config.toml
n_head = 2
norm_place = "pre"
tie_embeddings = false
init_std_qkv = 0.0489
init_std_o = 0.0
init_std_down = 0.0
optimizer = "muon_variant"
lr_mult_o = 4.0
doc_mask = true
Each number is 128 + 32 x the weight over the matrix's rms, rounded and kept within 0 to 255. Layers, rows and columns count from 0.

# layer 5 MLP gate, 320x96, rms 1.05, rows 227-250, columns 0-95
[[149 143 134 109 166  72 141 159 130  92 105 120  49 163 112 116 112 127  99 104 132 127 101 172  72 134 160 133 158 175 133  91 138 143 113 144 140 154 103 126 116  56 140 131  61 167 119 137 139 115 144 110 136 103  92 160 103 146 104 102 114  75 168 161 145 108 150  95 136 135 100  79  91 115  38 127  57 149 130  96 141 104 191 156 104 129 140 146  74 137  99 134 157  95 129  41]
 [115  98 122 123 145 125 134 112 118 133 113 171  81  97 108 117 183  88 104 233 142 118 116 142 114  99 165 181 134 107 149 152 160 130 128 131  67 106 177 132  99 151 209 153 114 147 136 121 113 113 135 147  89  86 130 165  69 103 172 188 132 159  66  80 106 125 143 123 124 102 121  49 134 150 153  74 122  79 110 175 114  68 124  73 127 161 117 136 167 157 162 163 157 153 127 103]
 [159 196 169 131 124 158  75 138 181 152 112 173 104 100 154 134 114 143 128  92 132  98 132 105 226 151 131  91 138 204 140 184 111 133 154 119  67 169 159 133 180 110 122 221 118 103 149 156 101 108 175 105  95 145 137 132 158 143 159  72 119 161 141 160  68  94 124  96 148 175 137 191 161  70 154 114 146 184  94 203  68 163 121 128 116 160  78 109  65 146  66 116 106 192 132 109]
 [109 176 103 107 154 182 102 159 188 162  82  94 135 163 160 129  86 129 140 140 114 137 132 123 150 128 119 131 135 117  76 156 137 130 171 124 163  70 156 123 161 157  92 142 129 149 189 109 114 138 219 119 154 150 163 131 121 108 128 154 141 133 154 115 179 181 155 127  54 113 128 109 142 192 142 142 116 141 126 137 163 110 135 143  79 102 166 187 206 161 124 198 152 169 178 102]
 [124  51 132 134  86 115 100 142 157 161 135 140 131 149 109 161  94  85 140 151 170 181 125 123 150 157  98 117 100 108 166 146 115 149 149  97  67 105 161 154  99 132 162 151 130 103  94 143 157 132 146 162 157 152 116 166 103 121  78 102 124 153 153 164 197 121  76 211  89 170 138  52 162 132 114 161  87 144 122 105 141 127  98 107 168 144 136  77 103 193  82 114 139 108 212 141]
 [155 136 125 162 130 107 103 103 111  68 152 124 132 136 112 113 136 115 121  98 135 119 150  74  57 184 147  82  71 151 126 106 159 140 145 169 136 151 107 107  75 104 158 109 155 182 155 133 131 139 126 134  85 152 115  87 107 123 142  81 173 168 135 141  72 125 168 137 112  58 140 107  98 159  88 169  83 139 124 132 114 114 136 208  54 132 157  88 108 164 209 182 119  96 104 151]
 [150 153 108 160 173 107  24 156 138  65 117 127 111  86 182  82 153 138 127 201 107 140 109 182 103  77 174 131 139 111  99 122 134 151 155 104  85 119 135 129 115 181 100 168 124  62 141 172 153  84  88 120 127 148 117 113 133 150 120 131 140 109 174 142  83  97 171 132  92 117 142 115 143  77  68 103 102 166 101 114 168  88 143 109 104 139 120  83  96 220 145 125 147 163 155 146]
 [155  87 166 166 121 125 121 122 116  76 146 160 144  95 173 120  84 106 126 190 109  92 106 112  43 112 114 139 154 112 142 150 117 164 107 110 133 154  98 153 137  80 136 194 129 166 180 121 135 154 179 149 129  78  68 161  61 126 118 161  91 167 132 149 107 101 164 165 147 135 178 108 125 126 131 144 157  93  98 166 169 100 109 100  95 155 109 123 134 103 173 132  88 131 161 106]
 [ 81 181 138  91 150  81 155 120 118 150 124  91 107  57 113 119 147 166  83 143 147 112 127 101 103 136 141 128 155  93 155  59  86 118 166 156 181 159  69 127 164 113 158 102 104 161 105 125 136 187 131  78  87 163 114  57 129  86 153 112 154 128 131 137 154  98 121  73  88  87 137 184 177 118 134 107  90 105  73 138 101 166  90 131 158 148 154 144  99  69 132 121 104 139 169 163]
 [148 108 202 149 106  75 127  92  57 145 156 127 170 126  62 142 170  69 147 152  89 131 124 121 139 118 152 140 117 161 142 169 103 128 150 160 196 154 118 121 190 100 123 102 169 143  77 100  67 104 128 103  95 160 141 122 122 164 173  15 128  93 129 108 107 134 131 108 119  94 124  85  98 110  96 140 149 138 167  95 141 109  90 104 175 154 130 127  81 170 105  50 138 102 160 111]
 [108 185 120  81  82 202 151 132 102  99 131 170 101 120 152  69 137 154 180 152 109  84 195 117 103 139 134 169 108 161 130 120  65  97 140 143  92 116 119 155 129  56  62 179 172 141 143 133 139 165 142 166 127 146 134  84  95  98 159  90  83 129 120 146 102 128 146 128 215 149 119 127 120 116  77 149 148 107 105 125 136  93 180 128 182 100 106 107 164 119 119 170  83 144 118 117]
 [109 107 108 137 144  32 152 103 159 116 150 119  91 183 105 206 164 168 175  90 119 137 151 161 147 126 122  88 103 136 128 118 102 174 128 127  84 121 175 118  96 141 137 141 164 140 137 129 100 189  76 134 106  93 175 122 153 151 145 124 133 112 124 135 101 150 136 158 142 190  74 107 123  67 119 124 140 147  99 142 139 121 152  89 107 109 152 136 154 130 143 147 179 101 191 164]
 [ 89 154 147 122  76  87 124  69  89 137 169 118 110 111 199 138 137 157 188 117 106  95 111 131 135 131  80 130 180 153 127 151  90 149 113  84 122 109  86 137 108  86  60 118 177 157 151 149 109 153 117 125 231 171  69 113 145 115 133 132 105 136 143 114 114  98  68 151 168 113  98 119 148 132 138 147 133 138 160 145 104 238 198 166  96 122  95 114 123 136 141 166 101 145 153 121]
 [112  98 138  65 153  75 123 123  95 127 141 140  94 145 120 103  94 136  96 131 190 158 132 158 137 100  81 125 177 104 168 125  88 125 248 134 122  95 122  80 157 138 154 133 114  66  94 121 164 134   3 153  73  97  86 104 115 105 142 113 167  78 152  84 108 142 101  97  85  92 156 107  96 143  96 123 140 135 104 144 115 141 137 129 123 144 107 127 103 175 120 103 145 105 114 139]
 [ 92  95 132 113 101 123 176 122 157 104 111 131 105 123 143  98 150 127 103 130 105  67 171 157 105 144 113 153 107 142  86 167 116 111 112  64 142 146 142  81  65 130 106  89 136 172 135 120 162 116 193 191 147 121 171 124 143  55  65 149 206 145 108 169 111  79 165 100 184 133 172 151 177 110 168 180 156 137 127 177  96 156 130 164  90 132 142 174 196 195  84 104 126 111 128 107]
 [168 162 129 119 109 100  94 176 158 136 113  89 136 134 147 169 153 139 110  66  88 104 142 124 104 197 124 153 131 161 110 168 144 133  79 143 146 201 140  96 192 173 155 119 122 127 126 121  97  78 124 110 101  98 129  93 120 183 108 166 190 157 163 111 110 124 184 129 123 103  91 115 185 134 166 145 130 180 119 175 127 134 107 144 113  82 135 199  80 106 180 131  74 144 174 145]
 [159 157 172 156  88 153  53 135 155  76 111 159 122  85 168 114 177 120 156 101 117 115 146 134 180 130 114  70 145 160 134 104 102 172  82 136  53 127 132 112 120 127 153  82 150  91  79 141 105 123 148 170 136 170  64  92 109 111  86 138 150 132  75  99 130 146 186  86 162 122 157 145 118  68 137 150 125 127 139  97  94 141 106 123 116  68 103  93 126 103 175 155 168 119 110  88]
 [178 160 156 103 229 136 149 150 163 115 138 145 158 125 137 125 132 182 135 136 137 123  86 177 119 146  94 155 150 106 199  61 160 160 155 119  99 145 139  99 158 119 126 143  93 108 136 124 107 132 114 148 128  55 133  84 151 163  77 170  78 102 132 145 123 108 111 134 143  95 106 115 121 105  82  70 159 101  68 152 142 144 107 155 123 121 112 164 134 150  59 167 198 140  61 107]
 [187  79 159 160 143 102 137 166 133 165 134 174 134 119 121 192 127  93 145  60  97 125  91  81  32 117 126 134 106 183 124 109 148 114  96 137 136  88 101  70 118 152  92 147 119 163  85 120 162 137 114 150  94 151  80 120 164 158  54  86 142 153 168 143 117 187 155 173 100 116 127 183 137 143 154 161 126 152 152 101 136 151  99 139 152 119 159 146 133 106 138 151 119 146 122 110]
 [171 137 134 146 132 114 138 103  78 208  70 134 154 106 143 175 160 105 139 115 180 100 147  82 149 149 166 149 127 140 130 109  73 128 159 136 172 112 145 137 145 135 125 143  74 139 108 108 144  85  85 128 106 120 164 156  94 121 139 142 162 143 167 145  68 121  68 140  86  76 126  62 145 107 146 142 132 115 124 132 136 163 140  82 143 100 150  76 159 123 211  94 101 162 137 117]
 [142 134 183 111 111 177 140 156 126  93 128 124 108 128  91  87 111 129 130 112 147 145 185  87 185 162 150 154 168 119 118 103  93 114 139 185 127 110 137 121 118 100  44 126 169 169 165  84 142 130 147 111  77  40 144 126 135 154 179 135 208 101 138  88 156 164 172 143 115 135 121 124 104 128  78 149  99 110  76 100 106 122 188  83 193 111 205 111 150 108 127  89 165 152  85 176]
 [127 162 107  83 168 149  85 146 122 105 162  92  72 172 186 111 131 133 100 128  98 107  77 110 154 144 149  92 195 115 166  95 135 106 162 211 155 126  76 121 142 126  99 162 173  95 139 135 144  75  86 115 188 118 181 120 121 120 166  95 155  89 168 196  79 217 112 166  94 113 175 149 202  90 147 163 166  99 134 123 117 137 100 113 122 121 140 122 119 128 138 124 123 143 110 160]
 [139 150 121 179 129 165 106 127 111  98 161  88 127 141  76 168 143  99  85 149  51 125 151  51 132  76  73 132 162 118 126 160 124 118 122 115 121 114 172 108 125  77 132 166 159  96 135 163 132 118 109 106 192 117 157 155  93 153 136 191 122 111 123 106 100  59 159 102 135 194 202 156  87 124  45 137 110 109 201 122 111 157 160 143 128 112 128 103  86 143 118 158 118  96 153 139]
 [ 93 147 133 171 112 132  64 123 146 163 144 117  78 161  99 173 136  73 151 146 147 177 178 104 124 138 124  78  66 181 146 131 154  83  96  39 125 133 159  12 140 114 136 166 114 181 157 159  95 136 148 152  97  83  88  92 135 144 151 152 159  65 134 152 136  74 149 145 121  97 117 165 102 124 132 107  89 146 156 129 114  85 103  97 131 113  73 156 128 149 160  74 149 173 124 150]]
# layer 5 MLP up, 320x96, rms 1.15, rows 227-250, columns 0-95
[[104 127 137 139  54 109 112 101 103 103  97 105 161 170  91 111 148 161 110 166 129 165  58  92  90  96 103 144 126 108 149 145 135 100  62 110 124 131  98  61 103  86 150 185 143 111 158 141 122 161 131 221 151 145 111 137  97 116 151 114  81  95 148 121 158  69 160 184 149 118 165 132 137 123 111 152 147 141 136  59 113 136 216 143 119 185 137  67 125  83 115  93 134 125 126 124]
 [160  81  91  48 111  97 115 124 137  73 137  94 133 109  95 182 106 123 103 149 169 119 143  91 122  98 109 183 124  89  93 146 173 122 113 202 172  34 138 100 109 184 177 113 143 110 181 135 153 157 113 113 117 153 167 131 174 111 136 120 119 170 118  97 131 140 135 167 124 117  85 128  76 118 110  92 112 115  57 183 101 157  92 148 138 137 147  94 114 164 112 176 108 152 141  82]
 [184 177 158 125  90 107  72  81 142 105 107  97  49 114 136 184 130  84  52 109 119 135  64 136 161 140 125  71 103 188 102 157 149 159  85 153 154 117 133 160 140 109 167 237 182  93 135 111  92 141  73 122 170 122 169  84 133 131  98 135 109 169 157 137 152 121 129 154 189 162 125 165 131  52 156 130 151 156 168 122 117 142  97 102 170 114 149 182 153 186 120  47 106 138 162 183]
 [134 143 147 148  96 199 134  81 113 140 151 110  97 108 152 158  87 200 147 182 155 179  99 150 174 128 141 130 112  99 155 104  81 154 187  75 137 126 126 108 138 142  78 124 169  97 187  98 140 134  59 102 166  75 139 159 113 157 148 179 179 112 132 144 126 139 113 122 183 127 155 145  75 181  85 133 140 146 128 163 163 109 120 136 190 154 108 163 162 154 172  84 171 150 104 151]
 [115  78 130 123  84  42 139 152 146 158 138 105  89 155 124 131  99 142 128  78 134 159 153  85 162 161  70 111 137 149 162  96 125 128 130 163  86 139  90 147 117 165 157 164  85 109 129 156 177 117  76 136  99  88 109 119 114 113 131 128 122  95 125  75 179  59 121 141 108 152 145 126 138 149 137 158 107  94  67  55 123 185 136 117 130 136  82 114 124 133 103  85 109 110 126 145]
 [107 122 113 129  56  92  99 101 103 118 121  92 123  79 102 147 156  96 143 112 193 157  83 129  78 105 127  88  83 133 108 130 107  89  78 137 119 121 132  99 140  56 174 183 159 161 142 159 128 134  81 129  58 153 105 157 127 146 118  83 142 203 157  43  92 142 124 154 148  55 126 134 136 189 100 176 133 118 124 160 110 133 123  72  98 149 149 147 155  93 119 143  75 120 126 112]
 [113 179 100 105  79 144  70 127 116  85 139  88 124 134 153 158 186 146  87 104 193 140 178 146 129 101 130 158 112 185 124 108 202 155 130 125 129 107 106  91 148 147 172 133  94  78 108 139 129 102 104 129 112 162 146 116 121  40 129 115 194 151  70 145 123 129 167 174  97 126 169 153 118 108  87  77 146 136 140 117 156 117 123 134 141 116  92 143 162 105 159 159 101 154  67 145]
 [122 149 109 117  83 107 140 150 146  72 113 138 143 160 163 107 120  92 153  74 143 163  66 104 107 118 151 111 138 141 148 146 129 102 156 142 159 126 187 161 166  74  89 126  82 157  78  94 109 105 132 138 151 157  56 124 128 157 129 123 161 187 135  93 159 126 135  99 107 150  98 189 174 116 214 122 119 154  87  98 113 108 106 137 165 159  83 150 142  65 182 136  99 114 104 101]
 [130  65 125  86 136 174 107 106 149 128 118 112 175 129 135 127  81  53 112 124 133 114  95 172  80  74 121  90 134 137 156 137 138 117 102 118 171 174 154 137 145 128  76 109 122 158 138 108  97 114 138 163 119 159  91 107  49 146 125  35 143 105 117 190 198 153 151 134  78 141 115 147 113 171 148 162 123 110 119  77 127 121  88 162  93 157 122 132 180 100 169 179 110  75 123 111]
 [135 157 117 140 129  66 149  77  90 138 141 112 186  96  82 127 159 116 119 144  96 137 133 195 108 151  85  99 137 131  96  94  56 169 116 100 137 110  49 118 118 117 152 108  67 161 120 132 154 129 166 130  77 144 151 158  82  41 105 148 116  66 156 133 126  99  97  86 151 113 152  99 143 117 101 152  99  84 174 163 122 130 162  89 154 169 152 186 140 171 148  97  99 127 168  90]
 [105 183 116 126 144  92 142 133 153 112 109 131 193  89 117 138  58 136  79  33  97 179 170 110 151  75 149 172 165 130 146 180 104 159 136  96 133 109 139 107 121 178 189 124 118 125 117 142  94 187 135  96 121 149 115 128 133 145  90 128 106 113  96 137 125 161 152 173 147 145 117 122  93 129 115 115  61 112 152  96 127 160 137 129 128 132 188 127 132 161  96  95 153 148  98 102]
 [126  85 120 135 139  81 191 117 175 128 154 115 131 139 148 136 105 113 103  68 180 174 119 125  90 134 127 130 167  77 115  99 161 159  69 115 132 156 147  92 160 110 162 137 107  86  83 146 108 116 138  86 130  95 109 106 142  77  67 127 124 133 162 104 159 133 119 136 190 137  73 156 124 121 144 119 131 212 144  69 131 143 123 133 121 175 113 148 127 185 122 144 161 130 164 160]
 [ 92 139 134 137 104 131 104 127 146 156 159 113 153 150  35 137  94 162  85 125 154 142 199 113 102  72  53 120 132 149  74  85 114 130 114 133 137 159  92 143 106 104 151 136 133 115 114  33 157  99 124  98 104 106 119 116  76 135 129 119  67 146 177 103 118 106  62 178 131 118 166 119 100  94 144 131 124  88 160  75 123 149 141 143 153 140  89  97 146 129  95  87 131 175  98 105]
 [115 143 136 165  98 179  75 131 131 120 128 111 119 139 135 126 138 156 156 110  83  85  99 168  80  81  77 136 122 154 119 124 101 180 228 132 130 116 192  70 164 125  79 133 101 171  60 107  92  92 130 107 171 125 139 159 108  67 100  79 147 122  94 129 138  87 190 139 154 148 131 138 104  78  86 160  80 162 113 108  54  96 130 124 133  86 127 160 120 115 135  37 150 110 104 153]
 [141 133 128 108 179 147 166 174  98 112 113 132 119 167 102 101 110 140  88 111 144 169 105 134 129 132 111 163  90 134 115 176  85 159 100  97  96  81  89  99 108 116  92 107 102  99 158  74 149  62 151 108 201 113 146 113 128 158  83 169  88 156 142 108  13 199  98 125 188 173 170 103 127 113 156 109 141 147 127 133  32 117 142 132 127 112 107 154 142 116  94 148  98  74 124 165]
 [152 166 134 125 188 154 174 120 179  96 123  69 147 120 114 151 126 161 101 122 131 159 129 111 133 186 144 141 113  93 137  97 146  75 122 161 104 167 127 192 123  98 122 163 119 157 111 165 172 122  87 106 170  92 119  61  93 118 118 209 123 106 121 177  57 175 149  97 103 170 150 196 141 131 134 132 195 116  95  92 140 123 109 159 160 141 159  82 163 147 176 134 145 126 119 101]
 [143 183 124 142  86 104 182 183 166 109 134 146 163 148 151 154 152 144 115 134  98 156 105 157 198 148 120 106 146 100  90 162 105 135 115  73 155 107 137 138 135  25 122 120 123 167 155  87 162 132  92 103 113 109 139 151  63  70  98 148 163 191 168 225 150  93 109 135 127 182 141 147 111 140 138 135  92 148 167 126 133  88 116 166 123 117 154 117  92 129 189  88 130 138 126 196]
 [139  97 106  82 106 150 142 129 104 124  95 148  78 138 131  96 130 138 103 114 129 132 124 111  87 118 157 109  84 113 135 171 241 153 113 120  97 162 196  96 148  96  96 143 141 168  64 175 106 125 162  76 109 173 168 127 123 163 120 148 127  89 131 113 133 129 157  96  73  97 159 187 190 125 119  73 146  76 146 194  75 156 121 128  96 152 138 110 153 154 112 147 143 117 121 157]
 [144 125 123 158 139 189 172 125  90 160 115  86 128 161 161 150 128 124  81 145  94 140 120 126  79 136 163 169  95 164  85 182 113  89  81 147 168 127 133 184 105 138 114 164 146 152 116 161 164 118  81 105 133 152 131 171 186 150 154  83  87 182 117 101 158  78 130  84 116  92 148  95 181 162 119 103 108 148 125 151 143 136 117 123 122 131 101 105 189 172  97 161 109  96 114 126]
 [132 153 158 152 119 110 170 106  85  87 140  95 106 112 166 139 129  84 145  83 159 139  83 128  68 103 166 137 135 178 104 142 102 139 162 163 112 112 151 101  96 185 117 134 119  98 139  86 142 142  79 159 125 114 171 164  64 116  97 116 119 135 140 150 121  73 144  96  60 119  73 111 115 183 118 171 113 176 138  86 119 129 156 127  45 167 123 121  84 107 125 144 136 120 161 114]
 [ 96 130 124 119 108 142  63  75 106 127  97 114 125 120 127 109 122 102 111 111 162 200  67 132 110 117  91 118 111 134 166  93 100  99 153 132  90 190 147  88 134 140 155  77 156 153  75 144  99 140 170 128 119  95 181 165  84  61 136 202  91 142 101 174  98 123 106 112 121 125 115 130 178 138 159 119 123 135 141 217 120 131 170 134  96 155  70  96  97 115  56 149 176 154 102 117]
 [102 121 109  95  90 134 132 194 122 106 179 159 125 152 130 136 210 128 146  93 128 150  94 161 130 106 109 145 110 113 120  81 137  97 138 153  75  80  79 196 152  97 101  86 198 107 134 156 162 119 155 102  68 135 118 132 143 124 133  62  92 155 159 134 125  57 169 104  94 130 174 115 147 171  81 151 148 146 126  45 135 120 125 113 142  77 130 123 114 103  75 126 118 157 164 137]
 [103 165 112 156 193 140  74 104  98 123 141 216 157 146 135  90 193  67 107 182 182 180 149  88 132 144  99 141  77 133 147 118 162 121 127  72 140 109  92 114 186 121 183  94 131 109 105 133 140 135 152 165 100 176 128 148 139 110 149 123 101 119 177 102 107  97 144 136 152 110 167 100 115 145 179 208 155 102 141 138 133 128 162 140 126 120 134 160 151 124  96  69 180  90 152 136]
 [120 165  95 173 205  47 134 131 117 136 127 108 105 162 107 104 123 140 146 131 129 140 163 146 129  76 117 170 143 168 122 123 142 137 133  98 156 116 193 148  73 152 128 141 113 120 134 108 117 130 126 153 134 140 171 107 163 137 137 168 182  71 188 103  82 124 173 181  86 100  75 120 109  58 124 171 138 124 155 129 114  87 103 156 103 174 168 190 108  74 136 149  56 134  85 140]]
# layer 5 MLP down (transposed), 320x96, rms 0.515, rows 227-250, columns 0-95
[[ 82 144  65 183 165  98 170 157 148 130 102 143 172 107 143 109 126  98 136 107 143 125  82  86 207  85  92 156 132 163 164  99 123 157 178 132 136 118 137 157 128 158 109 124  96 103 142 100 136 101  92 137  73  91 153 111 164 126  85 140 128 178 116 157 115 137  65 106 139  91 129 149 121 157 149  72  93  99 107 147 117 118  88  87 164 127 117  46 120 155 147  87 174 112 102 229]
 [115 133 173  61  66 109  98 147 125 148 132  98  79 164 107 171 146  41 164 123 138 159 105 147  98 166 143 116 175 127 149 172 164  69  83 102 168 108 183 173 165 141 126  99 138 125 159 131 103 137  88 148 117 108 163 108 188  74 133  89  82 114  56 144 125 113 145 140 140 142 180 113 152 124 192 151 145 135 133 148 147  98  94  89 161  91 122 160 146 125  74  80 107 119  91 153]
 [118  87  89  82  96 106 108 130 160 144  71 187 121 129 116  94 159 122 123 129 124 126 157 179 154 109 126 155 183 116 102  91  97 117  81 115  85 164 159  27 172 142 142  93  74 143 111  64 123  96 105 131 111  70 154 147 157 113 166 128 172 113 120  88 123 150 112 129 111 172 150 143  81  97  99 122 118 133 120 112 174  64 134 143 108 105 166 112  84 112 139 115  83  88 105  80]
 [132  89 135 118 126 166  86  53  71 191 113  87 151 124 181 134 123  77 121  87  80 120 153  93 164 167 156 136 119 132 100  73 100 167 136 114 184 118 126 129 117 111 138 221 163 153 150 190 134  84 158  75 183 165 162 159 148 166 162 147 188 126 112  94 129 132 129 134 100 146 126 128 146 189  91 103  64 110 206 141 127 151 141 152 130 124 111  50 149 134 117 125 133 122 142 144]
 [157 148 100 158 133 168 123  99 113  97 101  96 103 107  97 121 100 139 132 151 158 128 140 160  88  97 121 116 216 111 107 151 190 104 113 105  98 121 152 121 103 153 128 149 170 117 111 136 176 125  84 166 138 136 113 102 184 136 126 144 150  86 135 150  88 155  96 107 112 111 106 111 129  82 141  94 144 115 161 194  73 167 181 132 109 138 156  56 160 117 156 163 116 157 114 116]
 [109 150 101 153  73 153 115 167 112 113 113 179 142 151 119 168 135 114 166 108 111 164 171 120 181 207  89 112  88 113 119 111  81 103 156 118 221 144 144 150 128 164 136 107 142 109  67 132 127 116 150 111 156  82  75 117  84 137 127 148 160 117 113 136 165 131 122 116 143  83 114 139 104  87 125  51 201 184 182 126 147 197 125  98 199 137  91 143 151 145 172 105 140 174 163 159]
 [183  99 140 137 116 162 106  79  76 118 127 154 163 124 134  96  92 133 132 152  91  97  83 171 148 125  21 130 136 153 150 137 109 147 178 147  78 174 106 144 114  85 105 131 151 113 125  64 117 181 133 155  74  90 131 116  69 115 151 115 120  62 148 157 130 139 150  88 146 117 154  52 106 104 107 130  87 154 121 160 112  82 126  88  94 106 121 123 134  82  71 145 164  91 100 118]
 [ 71 136  97 147 123 123 119 142 108 151 148 141 217  77 108 106  97  92 171 145 162 136 133 153 132 129 111  99 102 155 158 164  86 128 150  98 168 117  63 163 195 130 126 150 129 125  91  63 149 108  80 128 148 122 187 125  91 109 158 154 119 129 127 108  84 166 110 137  85  67 146 150 145 146 121 175 144 137  98  77 182 132 113 133 138 121 202 106 146 165 112 168 174 122  96  81]
 [120  89 146 171  98 150 131 103  95  66 160 133 107 118 163 125  97 146 120 116 134 118 156 135  87  84 161 129 125 106  92 122  66 180 144  97 144 123 121  97 143 135 106 129 137 137 104 159 149  70 103 156  53  87 137 119 171 132 143 140 133  97 107 127  94 119 113 176 128  88 121 128  58 126 137 131 143 173 134 182 144  96 195 118  79 164 129 129 135 154 131  61 173 117 119  54]
 [121  76 120 137 157 164  96 184 147 163 103 212 132 158 187 179 111  93 118  67 131 110 144 137 145 104 117 149 151 110 163 147 171 151 128 105  93 137  55 201 160 136 101 103 112 202 121 122 100 180 135 105 103  96 116 116 108 198  95 134 130 186 157 140 154 102 147 146 150 113  99  86 204 207 180 137  99 157 135 179 153 127 130  66 170 142 143  75 102 122 143 162 127 144 114 121]
 [154  60  86 111 142 133  86  77 109 130 117 114 146 148  82  74 129  95 152 160 159 135 126 131 151 128 128 132  71 107 175 127 126  90 131 169 171 132 138 123 163 151  61 195 110  86 131 157 115  92 166 131  82 125 145 129 123  84 172 202 198 105 118 107 103 160 158 113  84  93 122 126 139 145 191 186 179 112 146 164 122  56  86 131 154 123 115 116 123 130 160 147 107 122 127 105]
 [124 116 131 120 116 133 117 148 150 150  99 128 115  93 135 123 135 161  87 135 132 111  96 109 106  87 180 158  86 184  86 129 106 122 133 137 129 125  92 114  85  69 145 171 133 143 111 192  98  76 174 168 137 151 124 125 104  97 126 110 158 146 171 151 202 152 150  66 122 151 140 125 110 177 190  88  85  98 128  97 122 111 131 139 115 143  54 107 129 132 193 141  72 153  58 106]
 [122  94 132 119  78 221 127 119  80 155 110 173 132 117 163 133 189 131 132 171  74  97 108 173 132 152  97 175 119 122 116  74 139  82  70 138 147 104 111 176 173 117 145 120 137 109  89 138 164 166 203 176 114 102 124 130 166  76  68  97 128 127 161 133 127  92 138  83 117 145 150 118  78 175  80 139 164 152 168 132 133 139 132  97 145 119 101 125  72 114 142 111 149 131 139  69]
 [137 146 118  91 125 126 144 119 194 181 109  96 145 124  96 135 172 141 114  94 146 102 119  74 152 109 102 114 153 100 120 118  79 185 155  99 142 139 191 146 124 101 105 190 138 152  60 114  66 166 141 111 166 162 107  99 170 133 144 144 149 101 120 118  95 144 141 123  93  96 118  86  94  77 115 136 124 141 150 219 144  97 106 110 120 192 137 237  90  87 161 109  95  88 144 101]
 [139 154 133 188 133 107 102 170 108  85 101 214 127  94 140 141 105 137 164 107 100  94 149 131  74 161 134 136  96 167 109 142 136  89 130  97 142 158  93 108 154 135 120  77 107 166  84 158  80 188 163 120 110 139  98  82 147 153 169  99 142  73 113  92 105 116 164 114 111  94  91 155 128 149 165 151  94 136  94 156 122 208 108 116 122  92  83 159 162 112 129  75  94  94 196 147]
 [118 185 119 135 111  84 146  63 164 127 115 129 123 129 142  71  98 110 156  69 146 154 129 208 154 138 144  71 153 165 154 132 163 159 142 117 118 141 140 133 154 156  97 172 127  92 102 137  30 104 153 128 139 121 141  97 100 119  97 117 135 139 165 152 131 175 160 154  91  58  94 137 146 186  94 167 157 117  67 173 153 185 101 122 174 135 122 100 109 162  72  91  92 139  99  77]
 [ 88 104 137 121 100 144 121 100 140  58 133 122 102 107 110  63 146 116  93 181 165 103 141 163 128 160 134 119 110 161 148 103 124 123 173 116 163 114  60  79 150 114 152 108 157 105 153 152  89 164 122 165 155 157 104 125 113 136 171 178 159  59 164  77 154 122 160 155 122 131 139 112 138 117 112 212  43  67  72 105 161  94 144 130 117 163  89 128 133 117  82 113 103 109  97 145]
 [ 89 167 151 184  73  94 147 152 158 123 181 129  69 103 123 171 156 146 114  89 131 121 107 118 183 166  68 121 133 140 145 142 131 174  93 195 116 168 148  98 131  96 107 116 187 153 115 157 157 137 102 145 148  90  78  91 126  76 183 148 190 134 146 117 137 150 128 100 116 137 136 114 123  74 117 123 129  81 117 106 131 150  94 103 153 110  76 123  94 178 159 105 133  78 158 119]
 [126 119 143 127  98 116 101 116 123  88 132 109 153 110 117 102 179 108 150 192 160 148 147 148 173 165 106 127 125 128 187 147 118  96 139 145 137 101  90  80 154  75 106  82 113  78 140 147 117 103 125 115 121 146 145 131 133  51 139 153 111 113 101 130  60 165  81 151  99 167 129 106 104 136 195 131 158 135  64  89 118 123 136 153 121 102 139 159 112 147 104 160 196 132 165 163]
 [107 195 120 144 181 113  76 137  67 107 155  66 176  90 150 100  79 107 128 136 132 127 128 198 146 124 107 107 122  80 122 140 136  56 128 156 101 125 141 140  82 118 115 112 153  58 106  91 149 174 120 104 151 151  89 107 192 157 119 110  94 135 168 124 117 161 178 165 180 126 172 144 109  93 154  73 113 131 143  95 104 130 101  89 115 131  73 153 149 142 103 145 178 108 105 131]
 [ 90 141 141  97 170  85 161 122 175 128 129 123 139 103 105 133 131 114 113 126 112 111 167 156  76 103 160 118 129 163 172 157 121 152 145 177  68  78 106 169 117 110 105 113 103 118 117 118 186 124 122 123 150 110 124 102 155 134 140 171  39 165 185 119  98  93 154 160 160 152 138 155 102  54 156 111 114 163 116 186 139 187  93 120 120 147  89  55  96 216 175 129 107 159 122 145]
 [145  96 138 133 110 149 120 100 169  98 111 124 126 133 182 184  95 178 184 177  98 159 122  79 168 101 115 139 194 110  65 193 142 148 139  70 136 133  92  75 131 187 170 151 109 133 160 118 133 102 141 104  94 125 145 116 132 104 122 129 152  92 182 113  86 150 113 224 104 113 161 156 102 136 183 100 113 125 144 147 164 125 139 191 160 143 127 146 173 103 167  88 151 183 132 188]
 [156 134 166 151 116 109 120 146 124 151 137  73 161 121 152 231  71  92  42 131  89 123 135 178  64 122 120 136 165 118 129 105 186 158 116 158 136 106  93  75  72 111 110 158  93 113 133 129  95 120 102  70 182 152 131 132 121 106 157 134 171 131 163  77 111 147 146 228 103 128  98 137 140 104  90  92 139  68 166  95  83 129 150 178 174  62 132 117 154  99  95 110  93 117 121 150]
 [103 141 167 101 148  63 154 152 126 151 126 136 142 118 177  78 127 146 137 160 162 130 144 155 100 148 152 130  91 114 184  98 126 149 152  91 178 167 142 155 180 156 118 163 144 114 145 180 118 137  77 100 104  92 101  76 122 137 111  54 135 130 109 140  96 118  96 151 143 139 160  95  81 138 115 106 124 133 145 114 112 196  62 125 100 142 142  83 144  88 145 135  74 178 105 148]]